config.toml
d_model = 192
n_kv_head = 3
positions = "rope"
lr_mult_qkv = 0.7
Each number is 128 + 24 x the weight over the matrix's rms, rounded and kept within 0 to 255. Layers, rows and columns count from 0.

# layer 2 MLP up, 512x192, rms 0.0795, rows 218-289, columns 96-191
[[148  95 161 148  95 135 114  99 107 149 149 143 123  99 146 108 132 125  90 156 111 128 130 147 116  88 127 121 157 124 120 141 137 118 125 145 123 120 139  89 135 112 115 110 108  70 125  89 133 114 176 174 144  69 144 184 145 163 131 137 127 100 104 137 124 118 143 168 145 154 113 128 145 133 107 143 139 151 107 133 103  88 148 145 139 184 149 141 110 116 149 155 151 112 161 152]
 [104 128 125 100 130 122 136 140 121 136 188 132 100 112 110 140 112 102 100 143  90 120 113 104 183 142 122 125  67 120 179  87 159 163 162 127 125 149 123 155 110 120  92 102 141 124  94 119 141  93 165 132 105 166 119 152  88 142 133 115 136 139 159 105 120 109 123 141 162 117  96  83 151 141 131 141 136  98 103 175 166 152 130 129  98 109 184 116 149 129 178 129  96 129 123 156]
 [123 138 110 117 139 122 131 128 116 142 132 115 135 132 144 109 112 135 105 112 136 130 115 105 124 137 164  82 142 114 148  97 118 131 115 128 131 107 138 123 189  92 168 104 153 135 131 165 131 130 108 189 155 147 148 124 134 146 138 108 131  96 161 128 127 143 151 126 113 145 149  77 105  96 111 169 153 141 161 119 130 137 122 112 143 103 146 145 116 109 156 112  95 126 127 140]
 [139 113 132 114 138 189 129 128 112 144 124 113 127  73 104 147 138 102 130 139 139 129 110  88 111 132 139 112 114 111 117 130 129 111 136  94 139  85 154 130 138 102 122 126 114 104 167 134 121 106 134 108 144 123 121 113 141 148 116  80 146 115 144  97 108  98 134 127 101 136 175 124 130 100  65 122 141 158  97 110 113 134  92 146 114  99 137 111 114 122 139 139 157  88 122  89]
 [128  89 147 120 141 107 127 116 138 139 155 150 128 139 120 124 129 131 128 129 109 122 127  99 153 120  91 123 131 108 176  57 119 100 140 114 103 177 133 116 106 115 146 165 114 180 133 174 120  72 164 123 136 111 167 122 119 130 123 161 105  91  81 118 151 129 147 128 101 116 133 115 123  97 130 143 111 118 150 146 155 109  99  99 128 158 120 112 147 165 122 118  88 113 111 157]
 [157 108 170 118  83  95 121 101 131 126 111 117 114 127 155 143 153  88  86 140 115 137 123 159 145 114  94 162 142 134 124 110 131 127 174 118 134 108 130 133  56 159  74 104 137 121  95 105 142 137 144 140 126 144 140 114 144 102 153 125 130 133 144 136 108 159 109 158 145 119 115 146 156 158 113 145 127 126 124 160 157 123 146 136 106 118 143  94 133 119 158 114 156 140 122 165]
 [116 129 122 116 106 132 151 124 140 137 148 172 120  92 133 154  93 154 128 119 202 135 169 148 121  97 110 118 140 148 137 109 120 150 153 114 115 123 168 161 157 157  96 121 113  94 111 116  86 141 160 172 141 157 154 185 163 137 164 137 145  88 124 173 120 135 155 116 123 111 125 180 123  92 113 130 129 144  69 119 132 128 175 136 125  85 136  77 141  82 123 141 161 135 148 134]
 [152 130 146 122 184  92 158 150 129 116 116 117  97 113 143  96  99 173 145  96 124 135 152 108 130 168 110 133 121 149 130 124 133 135 120 139 119 142  99 157 139  91 125 122 171 138  98 147 165 158 149 128 106 142 132  78 145 146 152 108 144 138 122 107 154 125 163 144 150 150 138  89 102 115  90  96 108 161 131 126 142 133 103 126 109 196 116 119  90  95 151 156 134 150 127 151]
 [128 144 153 107 133 140 113 162 141 112  81 105 110 110  98 135 170  70 136 113 126 161 110 116 124 122 131 145 138 124 154 100  96 128 123 130 118 138  92 124  87 140 115 138 127 165 110  99 118 116 123 156 136 131 128  78  95  85 140 107 128 140  92 120 149 112 136 119 105 111 115 111 126 124 136  93 154 156 134 116 107 149  92 151 149 115 135 155 142 108 134 138 123  82 127 148]
 [ 85  95 112 121 129 138  96 135 108 124  90 177 140 109 100 142 119  98  84 127 140 113 150 169 129 125 105 136 154 111 155 123 116 158 143 147 127 145  86  99 118 120 104 133 137 145 161 133 139 130 110  77 127 125 160 126 116 116 133 123 115 132 136 133 140 137 131  78 144 109 119  98 106 143 118 147 122  83 148 135 141 133 129 120 160 119 121 100 164 123 108 142 124 126 185 114]
 [120 124 123 158 156 131 120 120 102 163 177 132  86 165 123  99 186 177 151 135 197 127 132 130 151 123 122 130 105  86 127 186 120 101 110 186 120 105 150 141 141  85 138 137 132 102 104 160  74 133  79 166 169 132 119 106 115 168 119 101 133 149 130 144 157 170 128 122 129  80 131 151 153  93 103 168 103  99 100 132 138 127 152 120 148 111 103 139 110 139 123 165  88 104 147 115]
 [134 121 140 125  91 121 151 131 108 111 153 158 106 123 145 109 157 134 141 167 150 113  73 136 143 158  88 113 125 112 111 174 117 174 131 132 114 140 169  97 129 136 101 160 154 132 121 148 142 153 113 209  99 126 144 185 120  99 129 149 121  86 176 102 119 154 153  69 136 101 119 187 114  98 137  79 130 138 132 139 111 137 113 117 138 129 132 144 162 122 137 149 115 165 106 126]
 [112 137 159 146 156 167  99 115 127 143 131 132 178 150 124  83 136 130 148 104 115 111 157 127 116 137 157 144  77  98 153 133 176 109 102 182 103 132 122 156 105 157 154 152 110 131 111 132 150 125 120  79 135 151 144 114 153  97 110 113 105 127 106 144 158 159  91  81 101 142  93 142 114 144  76 137 149 137 108  99  85 142 117 118 154 180 142 128 122 129 113 124 104 117 145  97]
 [127 121  72 143 111 150 153 126 115 102 151 139 148 151 102 140 139 164 113 126 162 118 118 151 138 151 128 148 121 137 136 115 153 134 114 110 124 132 140 103 113 110 136 123 118 116  82 156  86 134  82 149 123 121  91 128 152 143 128  97 189 107 128 128 120 116  90 108 109 110 130 150 128 124 147  77 173 168 100 156 128 121 155 166 140 144 146 116 149 112 128 102 158 149 101 119]
 [165 163 126 141 135 116 145 115  96  51 134 149 138 153 125 157 116  80 145 107 135 134 146  94 140 152 121  89 136 161 124  87 119 123 169 160 161 134 111 100 143 122 113 132 140 152 145 129 111 125 176 153 110 119 127 117 122 127 108 166 136 110  82 134 128 111 135 116 107 149 107 132 130 101 162 147 125  99  91 116 143 131 128 130 120 112 119 134 121 123 137  92 121  91 136  93]
 [189 152 124 134 133 139 121 146 119 104  99 153 123 108 161 128 131 130 155 139 147 112 144 130 121 132 123 126  87 104 155 111 125 141 126 158 131 106 130 111 117 126 123 140 142  86 136 108 148  91 120 151 144 170 131 112 151 154  88 155 118 171 164 150 133 105 139 129 131 158 111 190 122 119 131 153  97 143 147 163 129 164 105 101  71  56 130 117 143 114  79 100 125 122 145  35]
 [175  60 123 157 101 138 156 125  82 125 124 131 130 139 156 108 128  96 110 122 120 138 114  87 123 191 116  98 138 129 133 136 108 154 117 111 109 122 105 107 106 141 143 169 144 153 108  96 142 125 139 146 130 146 155 134 132 121 158 147 147  90 144 133 127 154 160 134  99 116 141 140 159  74 122 101 109 117 179 146 169 102  91 135 130 122 112 117 146 105 151 122 107  86 114 112]
 [143 127 158 114  71 121 146 162 106 141 136 115 114 115 126 152 138 145 129 110 109  98 145 149  99 112 124 112  78 134 115 104 123  91 125  64 120 148  97 135  98 123 123 138 151 133 125 109 140 118 116 147 128 156 133 161 128 119 125 129 135 132 145  80 159 102 114 129 142  92 127 127 125 120 142 150 154 129  94 118 168 117  98 111 189 143  75 104 118  83  95 162 151  83 108 149]
 [128 125 119 143 121 136 166 141 117 160 150 110 132 113 110 141 143 114 135 113  83 139 134 118 127 127 177 132 133 150 133 140 113 134 142 145 142 143 119  96 150 121 155 122 109 131 136 159 128 132 137 163 104 150 110 123 109 106 158 109 121  73 121  98 128 138 121 177 136 113 154 122 101 132 120 172 146  81 105 118 177 132 167 113 149 126 102  93 167 107 143 142 143 161 150 134]
 [125 114 137 150 108 107 160  98 110 140 163 115 128 131 169 153 139 151 169 168 124 157 150  91 129 171 127 124 115 149 119 136 140 125 155 111 124 117 146 125 161  85 137 113 124 124  98 134 152 190 154  93 110 127 148 148 122 149 113 106 138 136  89  98 123  77 164 176 135 164 109  90 186 135 150 152 111 148  64 104 120 148  89 136 146 149 118 118  97 112  91 136  85 124 175 187]
 [126 100 126 113 104 112  95 156 126 118 109 120 126 158 161 135 120 152 163 124 107 131 106 103  98 124 110 131 146 113 137 111 139 125 148  90 138 116 134 149 147 140 119 152  76 148 123 127 150 122 138 103 131 158 126  97  89 145 113 166 111 139 114 137 191 164 121 137 119 131  98 106 126 117 146 108 147  84 166 137 149 102 153 114 132 130 126 158  86 165 154  92 158 154 129 120]
 [112 136 168 135 127 137 123 135 132 118 164  88 143 164 123 104 161 137 179 157 115 112 183 108  94 135  59 109 131 187 110 137 113 112 149 139 116 150 145  99 133 115 137 168  97 130  85 157  98 136 131 128  82 152 115 127 109 147 120 164 127 109 131 124 114 163 156 135 117 123 100 113 163 165 161 117  86 126 176 110  99 137 109 148 145 169 103 133 143 102 185 171 111 133 140 130]
 [127 172 136 154 144 146 118 103  98 116  60 112 112 106 134 158 128 120 115 129 150 137  85 137 114 162 148 140 129  93 142 139 100 143 111 148 154 140 165  71 135 119 147  87 147 132 122 143 127  97 119 188 124  94 148 133 134  94 142  70 110 131 127  98 147 133 163 130 123 185  95 141  86 141 116 135  95 115 171  61 136 141 139 102 139 117 163 165 120 139 128 137 148 111 128 102]
 [112 122  86 106 155  74 123 131 137 134 108 136 138 144  97 136 135  76 150 104  91 127 157 103  94 107 122 138 135 163  53 130 174 114 117 134 114 162 137 136  93  91 117  86 159 127 120 116 148 166 117 136 156 111 152 131 108 107 103 113 141 127 114 152 145 122  89 124 159 115 139 119 153 116  58 139 149 135 124 105 113 118  99 109 122 164 117 117 135 111 103 126 119 126 160 142]
 [152 135 142 144 118 116 145 137 172  86 137 139 153 139 163 130 119 137 121 134 112 119 125  77 104 158 140 147 107 192 133 153  90 126 114 114 148 131 127 128 151 140 156 145 115 150 128 121 132 106  94 132 110  59  85 101 157 143 168 131  99 131 107 114 115 114 175 137  99 142 132 106  99 169  69 120 115 134 123 158 132 124 101 115 108 155 152 143  94  95 130 116 126 150 100 120]
 [ 89 126 148 152 123 134 104 153 186 142 135 162 149 144 195 157 110 133 119 129 134 124 118 116 112  91 127  97 141 141  77 132 137 162 106  82 132 107 150 142 173 145 157 103 142 124 157 133 143 123 182 134 156 146 174 146 150 115  96 160 148 129 114 133 159 116 162 127 109 106 113 101 153 104 142 131 162 113 128  94 155 129 120 112 132 125 141 107 119 124 124 114  94 142 118 118]
 [170 122 145  91 124 138 117 139 126  89 142  81 128 142 147 145 154 118 131 138 121 109 120 205 151 135 154 140 126 126 137 147 121 104 129  95  99 120 143 147 147  77 139 134 117 106 103 134 124 160 160 140 107 132 156 120 112 128 100 126 110 145 134  93 136 103 164  80 145 133 153 117 122 126 125 121 134 133 154 126 126 143 105 106 100 135 136 138 156 127 122 103 141 116 122 152]
 [159 105 121 167 148 141 125  75  62 102 104 131 139 115 147 161 117 174 137 149 122 150 142 141  77 164 118  84 108 134 118 124 117 198 123 185  88 103 116 113 109 106 148  78  69 118 139 181 140 133 136 114 152 171  67  92 110  91 162 129 119 118 181 123 214 145 121 123  91 162 126 121 126 112 143 155 146 118 153  74 143 133  99 130 134 143  83 185 130 107 106 184 158 133 114 121]
 [147 112 129 111 143 146 155  83 128 121 142 110 152  94 126 113 132 151 134 140 111  98  95  89 130 114 104 159 141 140 117 125 111 132 135 145 127 146 135 123 114 159 193 168  96 137  82 109 104 128 118 131  80 146 109 138 146 162 152 115 122 148 111 140 130 139 156 142 141 108 148 134 123 106 136 188 170 140 117 137 136  88 157 145 162 138 170 134 101 131 122 122 147 150 137  99]
 [154 209 135  71 143 159 126 127 128 145 111 157 133 116 137 111 145 179 106 163 144 156  54 111 178 141 139 110 114 111  97  98  82 100  82 167 109 132 136 154 130 116 135 100 142 157 108 143 184 108  85 124 117 129 133 131 131 138 104 117 108 126 111 126 150 119 125 146 128  70 150 112 152 141 125 136 119 108  74 132 154 118  80 157 138 136 104 157 125 167  96 128 134  96 147  82]
 [178 137 136 138 119 112 131 178  94 137 114 106 116 109 122  78 122 134 158 137 110 159 114 103 115 101 115 123 119 117 118 156 138 100 120 124 144 165 146 137 116 160 109 122 137  88 142 128 177 109 124 131 129  93 109 123 132 113 115 173 136 139 101 139 129 111 156 143 151 130 132 106 121 108  99 129 120  98 105 172 150 105 149 120  85  71 125 120 159 124 151 106 108 129 116 123]
 [142  81 156 111 114 129 137  87 132 179 144 179 102 118 103 143 106 132 114 133 117 159 120 158 157 130 143 125 101 167 117 118 170  79 136  90 110 141 122 132  95 103 168 132 162 141 183  76 106 165 167  64 178 121  91 133  89 120 139 161  81 129 144 164 126  95 112  97 128 142 140 168  92 126 127 118 167 124 122 136 195  81 150 148 162 103 108 174 109 134 127 151 103 124 147 101]
 [120 151 125 119 124 116 119 113 115  87 157 119 111 132 112 115 126 148  79 104 115 112 152 165 160 157 162  79  95 111 128 130 113  92  91 147 141 113 123 147 151 181 154 134  98 145  97 131 129 193 117 117 143 119 123 129 109 114 146 136 116 124 153  91 130 147 122 155 102 134 150 137 130 104 155 147 117 159 119 137 138 156 139  81 134 130  87 153 103  93 150 126 114 101 134 116]
 [161 116 122 114  82 131 108 110 137 126 104 109 142 140 121 124 130  94 120 155 137 116 121 111 111 100 131 175 172 164 127 155 155 114 136 106 150 178 123 124  86 102  89 150 154 127 150  98 148 114 110 130 102 111 138 144 154  73  97 158 126 144 122 144 112 125 108 138 158 159 133  91 128 128 146 110  74 119 153 122 157 128 127 147 110  92 157  85  68  96 127 129 118 147 112  91]
 [128 141 125  84 111 160 108 109 108 125 167 108 153 129  96  89 124 144 101 165 147 119 101 151  86 147 108 156 123 133 133 149 116 136 156 157 143 113 141 123 136 124  80 130 150 136 119 127 109  81 150 119 140 130 134 123 136 160 161 134 146 141 155 142 140 137 130 140 172 138 164 153 126 144 111 136 137 162 127 105 120 140 119 121 116 133 124 148  93 120  89 177 147 139 139 121]
 [111 112 117 139 171 129 109 160 141 138 113 141 131 136 173 156 118 136 148  53 104 180 119 146 135  83 146 145 106 144 171 112 190 101 119 133  97 149 135  99 178 187 115 151 127 126 149 165 171 113 108 111 148 162 137 113 107 118 125 185 128  93 162 170  89 120 119 122 112  89 126 153 144 115 116 115 148 109 128  72 118 120 100 148 161 151 166  88 181 109  72 101 154 133 125 164]
 [105 148 115  84 143 105 113  89  96 141 162 168  84 117 120 119 116 134 159 141 106 128 102 131 131 127 148 126 108 124  74 139 112 102 103 102 109 134 139 147  87  81 101 132 149  93 102  98 129 128 100 132 157 114 112 143 161 155 140 116 146 145 126 138 127 108  70 136  99 147 138 106 123 153 152 110 118 150 126 189  80 169 137 149 124 121 119 121 141 113 149 116 139 138 153 113]
 [117 136 127 162 107 135 120 150 126  82  82 144 140 124 130 133 117 142 142 176 131 148 109  97 115 114 161 113 166 156 143 105 179 151 114 138 106 107 135 132 132 145 129 154  96 126 142 113 129 118 112 126 131 137 103 147 110 125 121 125 105 175 107 148 100 120 124  87 128 122 130 111 143 120 111 100 116 122  95 108 141  88 138 160 112 138  88  82 135 164 144 105  95 170 123  90]
 [101 137 143 116 133 125 113 177 135 120 151 147 106 104 131 167 118  92 117 139 133 141 116 159 141 145 119 122  93 157 142  87 105 135 172  82 143 156 176 146 102  88  79 142 130 141 123 185 152 151 158 119 101 122 148 173 139  65  86 114 122 124 136 126 140 123 121 104 115 125 122 120  95 123 135 152 114 148 143  99 137 111 131 103 134  99  98 139 168 144 137 125 118 160 129 137]
 [101 191 141  74 121 156 150 147 127 125 114 139 144 144 174 140 140 147 139  94 121 124  97 146  95 139  98 110 102  97 136 123 132 124  72 105 147 104 116 124 116 165 142 125  79 146 117 112 106  86 119 131 143 100 129 121 134 217 102 140 134 126 115 138 112 166 109 132 101 146  92 114 123 184  97 123 181 111 145 136 104 128 120 122 105  95 125 133 102 101 128 117 112 107  93 162]
 [122 135 150 140 116 139 134 123 108 133 141 123 134 135 134  55 131 114 135 118 109 137 185 106  94 157 126 134 117  96 173  93 170 114  94 152 122 128 131 123 166 146 174 138 135 128 134 126 161 145 163 104 103 113 117 122 124  94 128 150  98  83 149 115 164 117  67 122 110 137 131 108 158 112 108 140 152 144 145 168 145 171 165 124 183 111 116 123 122 130 142 125 135 123 136 103]
 [143 144 114 165 141 166 137 131 156 145 104 118 116 109 128 130 137 115 120  98 108 133  82 126 115 120 126 136  97  91 144 122 100 111 129  90 125 102 128  91 148 108 112 119 116 118 129 134  91  95  92  84 138 144 115 101 117 134 111 118 123 135 105 148 135 127 124 169 100 103 100 133 120 133  98 140 148 148  70 161 187  89 149  93 132 133 138 143  84 111  94 168 108 140 126 193]
 [116 108 119 103 115 175 104 145  93 131 126 125 100 134 142 135 149 119 121 101 144 136 159 115 132 122 164 127 103 105 144 125 168 125 176 105 157  78  90 138 163 140 123 127  64 157  80 143 107 161 107 131 159  73  90 139 145 126 122 165 152  96  78  87 145 107 134 143 139 128 130 139 127 143 120 126 147  92 136 144 141 123 115 126 128  93 107 143 138 147 117 103 118 169 158 133]
 [128 138  91 144 128 116 156 124 108 129  79  97 134 149 151  90 123 137  78 137 141 108  77 136 133 137 144 126 143  94 120 154 119 145 193 128 128  85 102 127 185 109  99 108 130 155 137 147 131  89 152 106  94 130 157  96 140 101 158  74 162  93 148 130 155 146 109 115 109 155  97 106 119 140 123 162 176  97  94  84 149 170 153 116 136 136 100 125 115 107 146 119  87 137 121 105]
 [163 120  90 101 127  92 100 141 131 133 108 122  87 150 128 127 150 146 143  85 148 103 106 141  92 161 121 130  75 127 128 127 123  91 141 107 173 137 123 157  99  85 120 147 128 152 142 172  77  85 129  83 117  90  89 117 124 126 111 143 104 134 112 122 110 100 128  88 101 133 149 141 110 165  88 138 140 120 132 116 109 132 141 180 137 101 131  94 156 155  83  84 127 133 142 133]
 [133 117 117 134 127 137 119 157 138  87 121 131 121 108 119 142 140 120 125 153 163 142 136 125 115 116 111 140 116 122 124 127 126 136 149 119  96 117 115 132 156  89 154 136 108 106 135 103 152  91 115  83 108 112 152 135 132 127 126 140 137 120  85 116 119 168 107 139 132 160 160 154 155  96 126 142  89 118 110 107  93 105 138 124 115 121 147 120 117 140 155 129 117  98 134 103]
 [144  82 126 158  90 111  86 115 129 121 144 158 116 120 122  73 121 141 143 115 147  93 171 139 166 138 139 142 119 157 165 152 101 118 145  93 112 120 131 123 100 144 124 111 126 103 104  94 128 181 101 128  68 134 151  98  89 144 133 112 140 127 171 110 106 129 150 151 133 107 137 132 146 109 123  95 127 150 140 183 125 118  97 117 109 164 133 114 115 103 107 151 110 131 131 141]
 [ 88 135 136 140 115  98  70 134 128 186 101 134 103 142 167 120 129 103 148 130 122 121 164 108 130  82 157 148 121 149 114 121 125 126 135 106 123 119 168 130 111 133 125 127 154 123 148 135  99 133 108 121 126 119 115 132 122 163 138 113 131  97 126 134 139 108 133 118 185 134 133 107 136 130 143 115 156 127 103 126 151 137 143 105 120  91 126  97 165  80 128 106 166 143 132 164]
 [128 115 177 107 130 117 120 123 163 187 107 146 134 132 143  80 117 101 195 137 165 148 142 136  94 159 105 150 162 122  83  83 124 144 101 126  94 123 144 168  55 111 135 143 171 144 122 104 128 132 168 103 118 116 114 127  95  86 104 119 121 117 102 158  96 118 121 145  80  63 102  95 135 176 163 182 133 171 159 134 140 159 130 151 132 158 147 121 114 178 127 129 167 118 134 142]
 [123 195 123 128 135 139 146 127 125 124 141 105 118 167 116 105 100 117 141 134 119 136 126 133 161 150 115 152 162 125 133 149 153 140 110 147  86 121 103 109 108 174 138  97 127 133  95 199 118 117 122 123 132 120  89 152 164 180 124 149 111 105 116 153 105 108 126 149 111 112 108 132 124 172 143 153 106  92 130 137 123 142 146  78 120 114  74 162 108 143 112 122 145 163 118 145]
 [128 151 111 165  76 166 178 176 138 116 118 106 118 113 151 112 134  78 163 114 156 122 103 153 136 177 142 134  95 123 103 141 124 116 124 117  97  96  94 129 142 108 151 122 123 157 135 124 101 113 127  98  86 121 107 112 124 125 112 165 122  68  94 100 140 122 127 187 103 130 107 114 152 119 105 114 135 137 144  98 169 124 117 108 127  91 133 115 119 140 148 120 123 112 140 116]
 [107 124 142 123 126  82 124 152 147 102 127 117 124 147 150 126 143 140 147 106 158 124 135 111 157 148 110 147 129 136 101 119 129 101 131  97 119 199 132 107  86 134  90 103 115 127 147 113 116 132  91 114 111 125 103 126 141  85 112 116 116 122 108 136  85 149 147 115 141 103 148 155 126 134 132 137 103 141 128 105 128 156 101 141 179 120 147 115 129 132  82 115 104 146 121  92]
 [157 132  90 141 123 135 145 104  92 140 114 163 129 173 149 135 143 154 104 145  94 132 132 131 156 131 106 141 133 132 146 101 128 119 150 165 171 141 122 119 109  86  66 142 140 105 162  84 126 110 140 163 151 146 127 200 143 113 147 121 180 106 117 158 157 101 120 121 140 132 107 146 109 134 153 110 118 153 104 142 160 113 153 142 166 110 118 112 149 130 121 152 130  91 126 147]
 [102 108  89 105 169 104 154 130 121 166 140 151 133 113 192 132 121 140 111 138 151 118 126 123 154  91 100 121 167 123  95 138 113 166 142 160 130 101 124 137 136 174 126 188 161 140 112 139 139 126 163 114 101 109 118 115  94  99 154 134 121 100 142 199  90 177 164 132 176 121 137 113 147 127 118 123 145 106 139 129 130 128  98 126 139 143  83 146 134  97 126  79 141 136  92 106]
 [112 111 110 133 104 141 120  92 124 150 111 127 160 112 140  87 109 117 102 175  86 131 110 117 133 129 111 148 128 142  75 134 149  98  86 134 103 149 145  98 139 121 140 129 156 108 147 121 115  81 159 111 168 103 135 120 165 130  97 121 175 108 153  91 150  88 150 143 130 124 128 105 132 149 142 126 134 165 198 121  97 180 120 106 110 100 128 122 149 108 115 103 108 123 113 163]
 [138 142 117 107 127 147 131 129 134  92 132 127 113  97 123 171 104 165 157 137 186 138  74 119 128 116 120 132 139 137 178  90 114 123  74 145 115 151 104 164 126 178 111 111 114 103 155 112  93  80 171 113 128 113  96 127 142 125 114 174 138 146 131 110 125 140 129 118 123 144 118 113 157 139 105 123 172 149 116 136 116 120 134 117 129  95 156 146 112 143 141 125 137 135 125 123]
 [138 147 128 113  93 129 163 151 135 146 140 138  54  95 146  91 132 143 160 128 114 140 137 134 130  91 147 161 105 127 141  81  72 149 158 120 110  95 125  92  94 109 103  84 162 113 135  92 139 138 132 123 131 113 129 204  94 132 149 153 158 166  87 154 151 120 140 125 135 129  78 117 143  83 142 139 151 129 128 143 112 154 130 156 138 143 151  97 140 110 127 164 132 124 150 160]
 [135 140 148  95 121 190 173 172 122 139 160 126 124 141 133 155 137 128 118 111  83 106  81 137 178 101 103  84 138  95 116 137 109  75 146 134 130 130 120 126 118 101 137 151 149 117 146 141 153 106 139 153 121 190  89 147 158 127 108 138 104 135 118 138 131 158 133  97 125 141 113 116  98 109 174 156 116 148 126 149  63  98 112 149 145 137 111 127 173 138 142 171  76 144 141 105]
 [146 126 123 122 104 149 133 133  70 133  88 126  94 125 125 130 145 138 117 151  80  90 121 139 141 107 153 120 129 165 133 134  98  95 106 177 118 151 117 204 108 130 121  98 136 118 127 117 152 164 121 124 127  59  97  96  79 130 153 126 141 137 112 108  96 118 130 116  87 133 124 152 101 120 105 138 114 133 147 123 129  94 133 163 120 139 137 127 152 119  78 125 120 122 100 143]
 [157 111 128 138 116  98  69 162 148 140 122 125 183 132 139 125 144 156 111 115 102 180 138 121 114 119 128 147 131 132  91 131 104 134 172 166 114 136 101  58 126 139 133 108 154 140 110 138 129 175 154 147 153 114 148 113 137 131 133 103 133 138 146 127 143 150 162 110 137 126  82 159 153 135 103 153 126 117 142 161 127 136 131 160  94 131 159 115 135 149  88 131  94  81 144 103]
 [144 134 130  77 124 113 138 114 170 101 137 120 135 136 127 128 112 146 125  97  89 148 124 105 119 150 111 171  94 112 116  98 173 112  99 106 123 111 109 124 118 111 118 154 140 155 112  99  79 117 129 129 140 163 150 128 108 161 118 141  70 119 101 137 118 108 134 133 124 122 105 146 127 132 103 102  85 116 159 160 115  45 126 150 135 137 169 118 138 105 150 143 126 135 155 132]
 [148 158 139 122 192 142  95 103 136 120 144 195  92 110 127 100 147 175 134 128 140 104 138 103 126  94 109 154 163 125 147 121  91 216  89 113 162 112 134  77 148 106 108 109 128 155 134 158 123 147  95 167 124 146 103 106 121 130 147 108 122 161 154 151  86 180 151 133 174 116 145 128 125  91  97 138  93 160 133 128 142 128 116 173 150 150 154 139 126  72  97 153 161 135 153 123]
 [155 110 121 117  99 126 115 160 116 154 106 122 110 143 100  74 135 131 136 130 135 163 179  97 119 134 127 137 126 139 138 132  97 117 131 148 141  98 128 137 132 149 139 114 185  98 116 146 132 134 118 118 158  98 118 124 123 110 149 104 122 127 148 130 122 138 132 120 161  79  97 138 110 115 127 129 150 137 117 116 132  72 113 113 134 121 131 120  88 123 130  96 126 114 132 121]
 [124 101 168 110 158 141 171 124 135 131 131 122 137 131 164 101 117 166  81 105  77 101  78 144 133 144 151 165 138  99  91 132 160 154 166  94 134 125 108 113 112 143 140 113 130 122 120 110 127 152 140 114 126 154 174 128  94 204 123  90 105  53 129 115 123 154 110 152  89 123 146 160 116 117 129 121 152 115 127 160 109 110 107 109 114 118 122 100 122 132 139 135 100 160 135 136]
 [119 125 146 137 117 152 115 108 119 133  83  93  81 170 129 126 157 133 143 110 144 151 128 160 147 110  86 126 131 145  92 100 149 120 109 123  96 100 123 135 137 128 163 123 142 117 105 139 147 119 115 108 170 150 143 161 186 126 144 122 116 115 120 119 101 126  80 133 130 116 126  69  72 135 148 125 124 108 169 131 140 202 115 112 117 119 138 138 107 128 147 135 127 114 148 147]
 [126 131 141 136 126 116  82 110 112 134 156 105  91 112 120 111 122 146 102 134 133 111 136 140 159 153 161 124 116 128 120 152 117 163  93 139 122 105 100 131 154 134  89 163 131 112 122 136 175 142 119 111 126 144 134 166  92 126 135 126 161 146  89 145 118 168 148 135 144 124 130 150 117 136 107 130 128 112 126 110 104  73 140 120 127 150 131  89 119 107 134 116 147 125 116 154]
 [121 123 126 122 119 129 119 129 130 129 160 112 134 138 112 126 152 160 129 114 156 102 118 101 125 121 109 115  87 151 105 144 119 148 115 125 112 128 136  80 130 132 125 128 181  84 110 157 142 131 179 119 172  98  91 118 134 111 207 189 144 120 142 152 127 174 128 126 135 184 162 143 155 173  92 102  94 152 141 148 122 120 150 131 168  90 173 149 150 105 158 151 152  89 150 127]
 [149 120 135 154 126  97 121 149 154 123 147 101 149 106 121 113 129 145 136 152 100 100 124 114 142 107 118 118 119 117 133 116  83 126 159 148 154 163 120 145 130 106 110  98 119 178 133 130 116 159 131 155 117 141 109 100  76  91 131  92 153 113 110 144 155 112 101 111 133  92 133 158 133  71  84 108 136 157 108 169 166 140 111 159 126 163 128 148 100 129 145 167 136 143 145 133]
 [161 124 107 154 133  98  91  83 148 166 110 142  56 143 130 126 150  94 105 121 104 171 128 141 131 146 132 107 137 108 132 116 169  96 122 130 133 141 103 107  90 140 143 109 114 133 136 133 153 123 114  89 130 123 141 138 159 122  74 135 142 131 116 181 125 154 145 148 135 133  93 165 148  89 140 154 172 118 122 127 111 107 161 125 128 145 128 102 167 140 142 141 134 119 145 155]
 [117 107  89 145 105 131 128  94 130 193 120 102 106 141 118 154 136 124 154 153 138 113 144 141 102 145 112 140 135 168  90 145 106 126 174 110 111  94 116 102  85 114 123 127 125 113 134 143 150 104 120 126  79 141 150 124 144 114 100 141 151 135 115 151 106 107 152 115 127 118 122 111 119 134 136 155 126 110 166 144 139 116  84 172 188 118 107 145 140 113 145 116  98 105 114  95]
 [147 133 135 155 117 131 129 135 100 130  97 115 111 161 119 131  97  94 154 153 135 130 143 134 151 102 109  75 132 156 122 130 129 128 171 111 143 139 106 117 138 115 127 137 101 134  99 136 160 138 196 123 120 105 107 120 132 125 121 113 126 113 126 111 116 116 138 132 120 148 121 112 135 102 117 109 155  88 141 118 155 146 137 130 132 125 121 103 124 154 136 130 100  79 130 154]
 [127 146 121 115  96 145 143 122 145 100  90 137 146 120 124 111 140 130 153 170 112 124 126 122 179 150 137 125 114 121 133 157 127 110 145  89 132  99 145 136 101 133 170 136 131 131 120 113 114 139 135  97 151 150 140 142 146 113 129 143 158 109 128  74 135 135 157 134 122 130 107 160 113 130 111 127 133 112 108 136 118 142 131  82 127 115 158 109 136 115 115 140 123 129 154 131]]